{
  "n_layer": 9,
  "d_model": 256,
  "n_head": 4,
  "n_kv_head": 4,
  "head_dim": 64,
  "d_mlp": 1024,
  "vocab_size": 807,
  "activation": "tanh_gelu",
  "norm": "layernorm",
  "norm_place": "pre",
  "norm_eps": 1e-05,
  "positions": "rope",
  "rope_base": 10000.0,
  "rope_fraction": 1.0,
  "qk_norm": true,
  "attn_scale": 0.125,
  "bias": "all",
  "tie_embeddings": true,
  "parallel_block": true,
  "init": "normal",
  "init_std_qkv": 0.0312,
  "init_std_o": 0.00738,
  "init_std_up": 0.0312,
  "init_std_down": 0.00738,
  "init_out_by_depth": true,
  "optimizer": "adam_atan2",
  "lr": 0.00167,
  "beta1": 0.9,
  "beta2": 0.98,
  "weight_decay": 0.24,
  "lr_head": 0.00842,
  "grad_clip": 0.5,
  "warmup_steps": 297,
  "schedule": "wsd",
  "decay_fraction": 0.586,
  "decay_shape": "linear",
  "final_lr_fraction": 0.0,
  "batch_tokens": 65536,
  "seq_len": 384,
  "doc_mask": true,
  "train_tokens": 340000000,
  "steps": 5188,
  "dataset": "wikipedia_en"
}
Each number is 128 + 32 x the weight over its row's rms, rounded and kept within 0 to 255. Layers, rows and columns count from 0. Numbers have three digits each. The size before them is the row's rms in percent of the matrix's.

# down: layer 6 MLP down (transposed), 1024x256, rms 0.097, rows 651-670, columns 128-191
# up: layer 6 MLP up, 1024x256, rms 0.092, rows 652-671, columns 128-191
down651 096:193159200130100083132089080129170127136156145148098124123159124131124158095135165121150136107120154128120131118175096144145135120149135142123151115202089065123191111138176119197114090140089073
up652 099:086154122093116137165066121163122070091128146129088165128143146140119139110126122117084095126099113179176183101163103079136130088127107090149170153128116095097093119156163069113127149147116176
down652 104:116165158137139100156157096142100168104105099137122154124197096147137079109080178192160174124118145121155104076065128200138122131123093153124119184160180101127133160086106148162140135155137104
up653 092:131123105128153107109081105091173126153144153108136138138096112096158156122112032136120100160165104090180124130104151100150112137131139131174135129162090193138105138142117089121095159111127127
down653 088:149171117110123103118167130184106117102141106147143083127111091121141180143108129143102114119093176112085112158106137155132142140104157135109118083141161115066085120135109181116106158075149180
up654 098:143129092105164107108097128149105132121085138155049139159129206122143153107114157196069087071145111160138123082095126127135125124138120160072103174166166124141142131118137056133110144164119123
down654 095:157130149128036112198154172134125130116182115141093170133137106171103165107103167119098120143091162141076134193136162135136118116111120133137086071093114154143125096123116177113125088129108145
up655 103:149139135092137090096092173089183116103140145138147100120101147194131124196085156110171092119194130158079157174094109129147101147115124079151115088095155153172140159091143094099126155111120179
down655 104:134121097114095144178122066155106087131096132105134124093058122101172180129114129226167194123174151146142112095155099105105106141114128143125147121120113157166135141133165089112146115106188081
up656 091:165160132101100106147143148050146080085136169126085146123121148106122143122103138126134128153122136112150100118184139100106136164107168116075134142079136132106098143209148097124151141162118145
down656 089:126136144206122105143135112144119139146134121113085132146100134131126132179106121095160215114128144131154192108146085130139110130128130150106185076119102070135123162112155102185129168095192115
up657 105:105112037137130116182107158096204089162125124130112127154168130116142069170135153139128087140149095136109111142067131170101104078140105110119141095170145124162055164173151115097111176203099098
down657 106:159136154111132058121135114065110153116096128094139129117109152130121152115109124094180120117141144114179143137078096122146111096104157121124066151118142164157096133117061102158118100114190172
up658 103:139162155085112160125100101055139134135100127142139099114109124126118122155076087196118111116121103147101082193138159010139174118107171144116118112081085138142130190109139115153121183101058131
down658 108:088143125093113104135096128139136112130165101109155087137086139127123133120140107115135089155117107156130184096168141097136135064116132091113122121212137091142127125150106120098080139146166095
up659 102:102128120090145085129176072137150134132115145119097052188174134132137076126082118053091119111221121129209108132084102099110114139149145127149131161142139143156121142102088093129142074130129120
down659 103:148147068093116177189146101176080146084155126137172161123144112125104109172091130196107123112119069195127144089160147138109167139154115123122082148116079123106142086218154195126107126115160140
up660 099:144114128094088145080145170087189100091140180152126187131101134191097128148127134132094090143122159182155123132080075128137134096124159135141148084112085152106146111128115144111167097152157173
down660 106:159169089134163216107082113122149128153088070140114078091140111150097134163131130116124137136040097143138168104163169142103118129153152142147057113088194094119100112097155172151090096119139091
up661 106:121154082121092106115147116075147132126065149153085117080141147113047159122147160104092122112152105186125101144124093133089094137093125147086115149145106139084075113106110092106149127125113229
down661 090:080146149138132129119099139115147137076145120142164131166173103121082132074165101125158153115151154104098113138131124142118002201089170125150128117169121159155105121154100103124127114150140125
up662 097:103132095117164139084023166116165089105094134152112135161083142061115112151131087104139125138159114163200091134173106110096176125095115161082109171120114179118093149117135130063093187123108164
down662 083:137148133135105124133153141113112150148152136109159109064142122179183151109116146109124122097119129145129120158092112195140148149156120126136066117096120132148169115173090098131104147150110127
up663 097:111112141078136169153121119067162149145133129156081091163134123166152120155119208193106092150134075088146088101124111126075182075108160139113141136126136117086093124141185150134146060163129134
down663 093:190162121155188067156174105183101116134092039129072132137132159088084128078149132138139141125125167103132133126165130104083135173111124127121110086112118167181146120111096100078149145116122127
up664 104:188158146120114152140071186126117117084130160141120067182099131164118079217145129126133124147169140125107126133118124138134142161152106171192125106132114138110100099096124126108092130163149109
down664 102:175064176063144076102179077091157141128143075118162122116056181135101112117144123159162145170127101151101147156142149121137145196068146189066180145154115149146150140131094190093134090122185129
up665 093:093136102111163134183097135149188071124122139130127154057111083107112154122154086114095122164171120124157182136079127146118146116133161078101099125093087156063159096140118168062138157168080106
down665 095:149126160109135148140106175107127133128074168090067123137158110104106163113138157110205177163112118101127105093142121136129102161104152124136193102179147092170076154123133095107110123177098121
up666 097:130092137141150150105153078119092135131132126114110131065121124147113142101142044150119081132212100166134121147147093116095121076141136103169155122131140068108075119094146138110102151164139152
down666 100:140138159141131139180067136154175124086148137126156178157115147133128162150117111116103168155106078069086098100141208148129148147061095119132144143138117144138142121112152172166107114179125134
up667 104:128134140113192074087153165108105101127119132151185110151105112105115151164160099094126112158182138065153176121139083159162100131086102138141132087172130092097094129143113121125175147084106161
down667 111:140109062099125168122075113103084068111133133137144118129148116133131143133104100137121109103105157127128123176122062100127113122173113067038068176194135108120148153136172180138174176153224172
up668 102:117108123104126141165157109118130126129141162127123204097173098113094163205141127149163149101132142130100102181138134127165134078107133129159164149161124138110124126111164101113111190118155138
down668 112:154128116145129099085083120120130155163158088111160173132203134125135098133134135137128163116152096185029145146112139111117131105117147091118099132127136114057042084106123131107204162111106135
up669 098:150128105106165103076082142120158171097146112156126167139124109119092155178116104199105110156115116115144148162121096120120152188138176121114132143169053124057145162189148149081107120131152133
down669 095:094140130144118137127159186123129109172108157130176168157129087143079120094122102089125123119167130208110162126151147120164099065133151115125164115103124172133173154086188123137160106130152146
up670 095:157136113110119060061153094097130097141164102160140064155095175185098098127088126162084147154133160150129143105135123086153124116059130174153136136121150082123112106173079201127079125142109132
down670 102:144146207129099085129194130078141155157095158121140129094110065113103147141083201115177133142150132158137108160152113175111161094152094136133120124113166160120190110083095084157129108087111165
up671 099:126079153095118113151145133117101103156108188131078099205113181148126181165128124122115116110140122093127150183104119143161121127107140120164163149185097154092083132163074100162154090111116117